config.yaml
hidden_act: "squared_reglu"
attn_scale: 0.0884
lr_head: 0.00717
Each number is 500 + 50 x the weight over its row's rms, rounded and kept within 0 to 999. Layers, rows and columns count from 0. Numbers have three digits each. The size before them is the row's rms in percent of the matrix's.

# layer 5 attention key, 384x384, rms 0.0684, rows 100-291, columns 32-63
119:483524547536601462525564521498444462419466528512479417408447440422554423503520431504439527508522
110:523462468502558532509420622553559476573496428535539568452546552583428535540445569406565466497486
115:502551466506534525473461495526549469561465540443496464535459514577565494502530500426424609521490
109:473541530467506503523527534482444460424435505577501476459473470454541523489505555466424544455460
127:445482447598568590520503505545467552585536522459459532463436571489534546517448482433491447532535
119:469400544554517551421545553425508537516502474532423448374473551446593493609515485562513520443574
110:411470509491448577488501517443550421438511493569543545466409487495449609476565515551461584453505
112:397527454517430461490528547557430577497398495478523425430494492521490369534452544534569510552548
099:484503541531447514511490450489515548532573456537487489541443455497591493618473517508498519514522
108:438467464488531531575420470448482514581494450549575536549472462413474469438471457500676523444438
103:517529524509468438516458523460554543535483510466579573541583488559495490520465460515457482531494
118:534435654494454464483481531441481564546551564541573558474523538559394486455493512520430477547370
106:543584570563465514457602492451542495461413458424485549512518409488457545438525467562526514496529
106:503501469521490503467487582424483493490469481461522558430550546508471540514452567512358494504478
121:485425455480422494559404496430475540548518518616558492468481498505448539492542486430544427541521
111:484547512527578494491553400478485510474493540487432505504448536468543610509523461487403573403508
112:515495448541569457530416532465497435514539534439420434464468457458530443459555496490429545471521
114:477483486514505470454460471424578491554474404488473462536542565480416511502596426578462504538467
113:490394442541522441475506511398449520460478510428455512563512532543488500461396548543483469517541
116:456498529507469530513446480484645527494513532466505451452512515428505507457495550498492448496472
125:416506513503478469530536593453515463580514450558445509545448515450499568581441524499466457494412
115:462495479449468452562592485516564576466556528417503434505495476420457404588490533515453552452528
100:550544584588388537440448542380490541555527454451474498444512518475506526512505427526485501453425
106:442520458483464558443547518543515485514449427529474542485429516562495597517486564531521438455470
118:581562503483484505514507516449569494455461492568437511504384478549537414497582520536480623487508
111:457442593459593479492542355512443514551512452487492443464500535506457489494491493470434498480472
111:480476570481535496586442525572601551561530517491565512564521476461517483408445503506436494471485
103:489523478447490617520476515571391470483559476563444494497576553531530372551488570519606515523502
099:496422510505405557514521538426523435533482609568534503505455458485374502557576551533542483359464
099:470451540615571480548545503497474498502514525573523489531512470485583522469604466535569511565512
106:487528516540566433484612555523453499462507533531495514495485481466526535511570476589556525618514
103:540534485511517498477519454572507462431385574499503500529521419501627555520486571424474471498508
103:557523455447527473419484471574566446473486488539394465486520530573526422470497478579531497508484
094:460524450553548459573456402401544442531479553549455495543473558536524505458556493575551570465504
097:525489480529517546531477499489486592446526338525526550438502547452457530582479510517476547503549
113:464563498577529494505498456455524522505532513485476536530600535444480504415578443510486477451513
104:477553434550529473538505475478494452447509509567484421465509553440461412488594451592553634451566
101:515498519417560581457485481525515500503415530463430443459468452464544474525404523560423556377504
102:555553538292499544527497497441404452498475475506507423519567463534521485570470516443459491397498
099:546397545586422448461528512491559578513507467548504573424494498563515449425451444508529549574546
105:463517518579488455461536477489503493495498472550490529493570572498478459452594540566568552582560
102:466534494567420530472595563527560457483478481457566528518508494469453500563454609430408519503584
112:498450483536478476454470461473557476433576451482493553518543475465417495438503432477584513564588
098:517549515487456503459506562603456576561489503578509493448566608495613501442414558547499460554506
104:541594481572495505499546616521455616623431509577477518501583491430591550484450504518483574457559
094:507509409504497499495489383529488492588607554500538422473468500500495472539648452555578484555530
094:466467569472513477569490472518467483434532469453489523522553570439393544594669560560637498525435
097:535448523503498404497498543604492450564466558378535475462474488608503484491457534535474533534459
110:503480538436555423413439408592581475561448501508485537448536523435475480452471514474619546464495
088:512419485532417502582499526463458523520523540561544409541436523452463416504550475600486535499454
109:415470521509411467453537525543485515424484474460529581521483540411505415531583487476570473580425
096:587459494564589480486411461460570389442510565499543506592515534511477483437618497518467476575532
092:527487529412468548425437531502460441564424506530481606445517495537554510507558445532416503470460
095:497510486421502536524427521463417556523396564481455427512510490586509508473409464464518479443578
094:535499554435490524441466523596488469440481504523539476529423453427494506514481454459478487442465
092:552449559514516477566631523486448490531547503536465528503510484540528479490471457508548593469496
090:504534528488488598439519519496525452471611590549477501480566474444546523595502530471466385451527
095:604447471524513414553545500527495518547534495542459425545479552499505519503505497528482471492499
103:494492573543487517584548482423481510401437421554477517460583434508474506461529517502574458523515
078:562527620533365509454391549469492475469585554476503517501545446477448435440482475449559512471535
092:496538561523483541458564609442515547477525477439447509514597438455494498432503519495337569457466
096:494562586454450474480455543508535473507497552503491526429511535478600456581570481527463482493514
096:514532474542499498595485490423448415570519506560595560431516532513517635509532442508552523451517
097:522525461579479524462421593497584567515501547622497581496490501421427512420400470432509409506509
105:483464474551483545482476513556562565513469493430464529543484491409439531427525505466442479470445
081:463438571467414457478540480610473566477549528450438546549474451441445584554537435410420495531492
103:487514496577561475528566514462514489461512501451424454420472534538463586505540474569570502559510
090:492458447505573513492440434401468435512526542459491494379451555502443509452522424467521441387506
112:524475536614587532494501469429496500512537503529467577508591502443491536490507517493538599437527
089:424555482423508603496518512543539454496506530568540480554430464498455518464544498472473469499499
102:608488448523460558459499437500538487506478452482540534558392449578521557530468492452542541493532
087:499533533555582524567513409490441544507475449523504492495506518532437573418504501546438548410529
102:547525481507350514403419458426469534487524462499575403463551531511524467571520581402481501496415
091:459581496478515494535369612541559417488449539519561431463594415484532426533473524492446511552486
108:477530538475454474429545432580603465536449456464500516516440508509567455577452606468530570565465
084:518440456479510376493413623461522583532465500448508558536469480482537490447533423488555567567548
092:632417634500392501537542576525480504561525447484485444418458515504523451455491465561533537435489
092:505534568475399462393445597495499483472437502546501458499507425508435466590454468503544536508501
091:537526599486406576445482449675496529494546493472526515567497448579582507432437602481508496446417
092:455487474515440613388407528613518497467434495560514515577516510535478570633492508439428523449500
097:480494604457467546438490516644560486516429526516491429498516502530452448564428454516475569525460
108:531495455524559498552500384524458486575536489510484516499535489469563584508584465494513494494498
105:404505477575446534504464383525475475602540470504574458548479481512523500534553522537527576480494
097:482505410503559550541521514576458398622455491530520403545492418575494537483411532480508449538430
094:573479498575595478498459488432553506465502497464504571491478468484529471509532490526498523434568
095:487466563469622484526525516468466469392515480503484409534547491536515510477585542446544501545542
115:494421483524544503545523424448500517528518504458469575426562546495449475460584500448521452583435
095:589482457454465468486498557461478488484510441503493452466544489460544525393532513499521442518485
097:560504426538581502608473599516528508485472516498468471480367570377434609395504479560543477464638
101:479471472525472506500550512440505519445477490459505462497536601533522428558411514468519582533430
083:425541513483568428489507512473456530535503454510484530488519536529570414597432470516466569539457
095:501447522490471470466471450498527548496513496535551489458439471520571464438586466477505565498530
095:551587540522490519419493543455546471459412519476424424459502506425419487579402482470425506458514
083:499370500507505433609522608474459521536491462425524495492524561582533538419543451411456522471408
103:528445470459506527518606428463557444426425467451514483515530568443463502486418480522520466559548
093:456572502469448550555577489494434437572526516531542485545527394488510507464471450483555486502419
096:468555580408477545429542422475509479519619528502386369505441492555543548572550513483519499480466
092:590470468489506552572540486521497571501462566517456529494510436485486502477492450442521469456554
101:590519531430514533476458564464453563556586593507566499539526519521555480513494388487479556506547
092:520474537517539408479505516434521540562598595483520464573426438496503521515548460570538470492512
088:544521490428420539524543519560419472498501603506560525554509492522551546518573551548519445451482
094:508569554495442462474500600486527555429455475539522571439379524508525515576587510452459462510570
093:515405535518530557426514531553458501532526558460512523520508486506570543491487529495501514518504
111:522546585451486477490471502490474444457491519518550438450531401525555577542502495602475509421471
082:486470409459590422453483471427494582488489548469527444567529481554477470522499571475434435481472
119:503518525491448518447449596541524445496508547561467424579487499549526497547519529525486523506483
096:422409579598490433545529408485532508514525560453529533391479543582520503469601510446560494535488
092:483495652499498528520436522415398455568517526475500534442494472418460471543483535624550613504520
103:525600441479557548549590440427516490578524553450502514563520479487443468542484514521479510614493
091:486502567460542488445472539540511451481467421574604582508504474475410552454473488484459540438485
101:466487458549544469521476528452444501612492515469480530446477549483522458462499407476486575627471
090:488494557508426483530472496445575560434441450532553451439410478513473446555540529450378588409461
092:450574489613482523566520423573502435482478536543511560501464628527563480499478533483508600453459
083:429404527511502573457490459541500561515516485512420506583413398520540465555526544577488512450454
093:560557596503536452646463498456499510446567510502394603481473477500550440441457491492548524540543
107:452468566477549419560456476427463527399457524559535524427489392443421479473465562500518410460467
092:432505531511460542485458496513633580432396498487506583517483538570469500510548520518436455535454
098:479577449515437437541473450546476461510506562440537555543559426455461481393444539421468442520486
100:513486515487496563528507544509491393428461367547441476584499491505493475516574501414409470445520
085:591564494505537508525464547474485543501546424550486444413544512507493469530467548589523476447476
110:545529436516461439443545587477517414382425514468506551467465458561542433636420542460485532479496
100:478487511559458462542453475455467464546593545463578430454568522444436373438469476467525581565476
100:527452406471456519467527515469448495500556524446578500509537507443511463483426554482428468450446
094:524505487512576557592475490577502472460509500495537515472516511510449481435498446530554555513499
105:526457437438653466513462515588490506509396489505480490485518477531569473501495527439477525442429
113:572457564428505606511543593419514507494502416540505530429497464607495502539477506495453494563501
089:462508455457451574422438559519556474447441428454457493519492491532493528503572503566518517509553
092:449483523425563525519529456435501555489477575485449515548489561426505536475458490485452515455515
096:513625501549521481523487483585464457485501541383415521405481473519505414403620481451587485554505
101:512536537502587506463553556513550496518463559500465568326468396491425471477573535396479470495452
097:499490484581575438455501458597553511518531403517448525522515475542488417495534546536535485528543
104:535516481451555644589433426549433489543506445479522541471486468529512476432495488497578497453519
102:548494526459493555454524498528424425540474568507415520509490542502588542450416488421511499583438
086:438500587532543555419533496562519508543516538540483544494447434447515638495466481501511497511514
096:484645490526407435430397565544536564507514503457585522639572524521449539512479569499498466479557
093:512425425483391488513503429572503527439554547450545504388468514450549513501459437495493538491537
103:452532496560565445611596569523484446444472495410483569462489563528470411498554502512554546565576
097:506510498558539434429438474415524493505412493531510561531421497530493514454521526504408616425550
102:462432494507508521531560516555460481550491467487493435486534501559533455459473510415526470440410
101:550497562450541533559556499542556503461545401485489501502552496554570507496529402455478465528391
100:536529495478427497564494518532437458575491518500551486450449557429540493516592530531488511499613
088:465465522373460494495554538579409503593515478496490392481520432528552493582544449460469501616479
104:524506440540495536404442478435625436446591484476530445485469517506459487518485500515500558430462
099:537465553485569630526472484377457498539510491470433438500531455533484561457547508455516513512479
089:546512568624480554462430525601603444473516519518480544471526427554604473503458559482515565490509
088:515490440577408556584524528558530499449544596594569506495507542452525491518491520474572515504530
091:436510581541564507563446490463524517455571573578451495508454574535489462564468549482473475503443
103:566550630465445505490464438505535519475485428569482498547507533588503557551505462506480551480434
110:536558497530483500378563501552318493445518537465439442452522543499462458492437438530468549469548
100:574503488527562518541531451550498468520476474568494526452481533510504517427476475494449500475473
089:522495468524574529615466494586429474516487439532539488558478458427526509492546405558496509481517
102:489492455545431403628490484476547468585446477482555578488510515460497447583528486495428592491428
092:464607561489495504481588467534556453529420444533408394451495432515625525499504449472584473576540
091:531480536506468530517435506511436567538542557517509525464495535603458472453450463462524548581490
106:419553504461450544497466510533454502505541482537511526549571509548549505589499535548575476477517
089:505523445393471519368423515605563446479504621483472433547443447545537427489515501532473470470476
095:488547556484524586454555493578484512548454408470473597438498521484451493496381500526473452549413
063:531540501435439562380487542529516567470520512581434536509599373511436499534443423451480366393480
069:434463386419485606524502417508436545490507385518542440470471612479476539487500499515499516546469
085:469402447513512467493571459485544508519468482492499528457578507503538480442562572449540515532494
083:450526509447487432464438407517593527441566501483520577503525510475528569438518486461465397495593
075:486483503430474567545498461383504497564542567577476523534510526494498477513566507484494478453527
090:543524524396543417517530465482474541555470540512513619549521500473528584508511554532555595556494
082:521511496361548408549563499526435510411503428472518494510523532425486537534544449521480555552441
082:474434460486554473495434446496488468609460442495505500469451537416441525441543538458515582535557
090:589610574518511547482518498536521573554521511530404499413527431499515489537528546459536515396442
085:470493505632573504486473595587575394471494472487488452500493459503429436488462396572523572436592
085:540541604490440535538420449563535455462485484607457597542456512431566512532529397442494514521464
092:486511536540533491479439404532556595600439569469497493558550538441444456449467524514498486480497
098:473456515463509500475479496516546503404581560494488487511508425565499567450514488508578473475556
093:437524489474503478541440498552519477490510456551533532582499563479489508519541602499510447508480
094:496555482550568513560491480468574533500490530498487505514562503368516551532533501464421455461446
089:483563529530475533483525501575577472533517568452401431494435502473541566493498606468447485477572
093:575627510443489480579414452477516517500503444661511525511470471483510561501551419562508507454499
087:518481481517454480537414416404484505474495491544576469480520556476421507469501502443500398513486
095:527550422485542521540530508531559574547542500406438487593482481490495530524453520561494506448478
115:492490498601461481518498465508645505538492580512510522572568575500489533497471539485448533506408
091:474470488574449433525551487451553532487466501539480441494563490509488505521543576499479494527558
101:488497444587485473492471591434573531535519483494477573575528489438499458496514585500437418509492
100:487528534516496493463601404502587616505541496517419520540453453565504586559478521548515530474480
089:494559564517501488480575481479477512493521531496505409377526456558555566523563591570460517511466
099:420472460663451449415497576477485550546522591402459443562548548554535480546494520505516557470565
094:460476500551451563438524501534410434537521549578499463500444484498486524499509501552501517413475
088:527517516460422442389480488544543591500487462468523486507538420562561432520432458543529472508575
104:439498445415578369510469448435479476417545529542492508452405472521427499365501462486581500464478
095:511544431562511653503490498523549403589538439485531439468533554542533399519482514496464519434493
095:450485446534472443437501516504525386548445498487527527548444420440532418493454578437530427516482
095:508529469439432453522391528500489514450490488538600473505544548514488511515491517541559501601536
085:513516447552447489502498507543519450446527412546483446496509572480408525468574440462570480463555
097:500534547454451475544379525462495489520480507424508495512610542535454459510439597482468421494479
094:538529559486364641549487608476447532473504546511514553476549531431450469519474479545476553539410
092:492494495488444378447577447431547545500486521506411509584445535551529472562484420489517505534533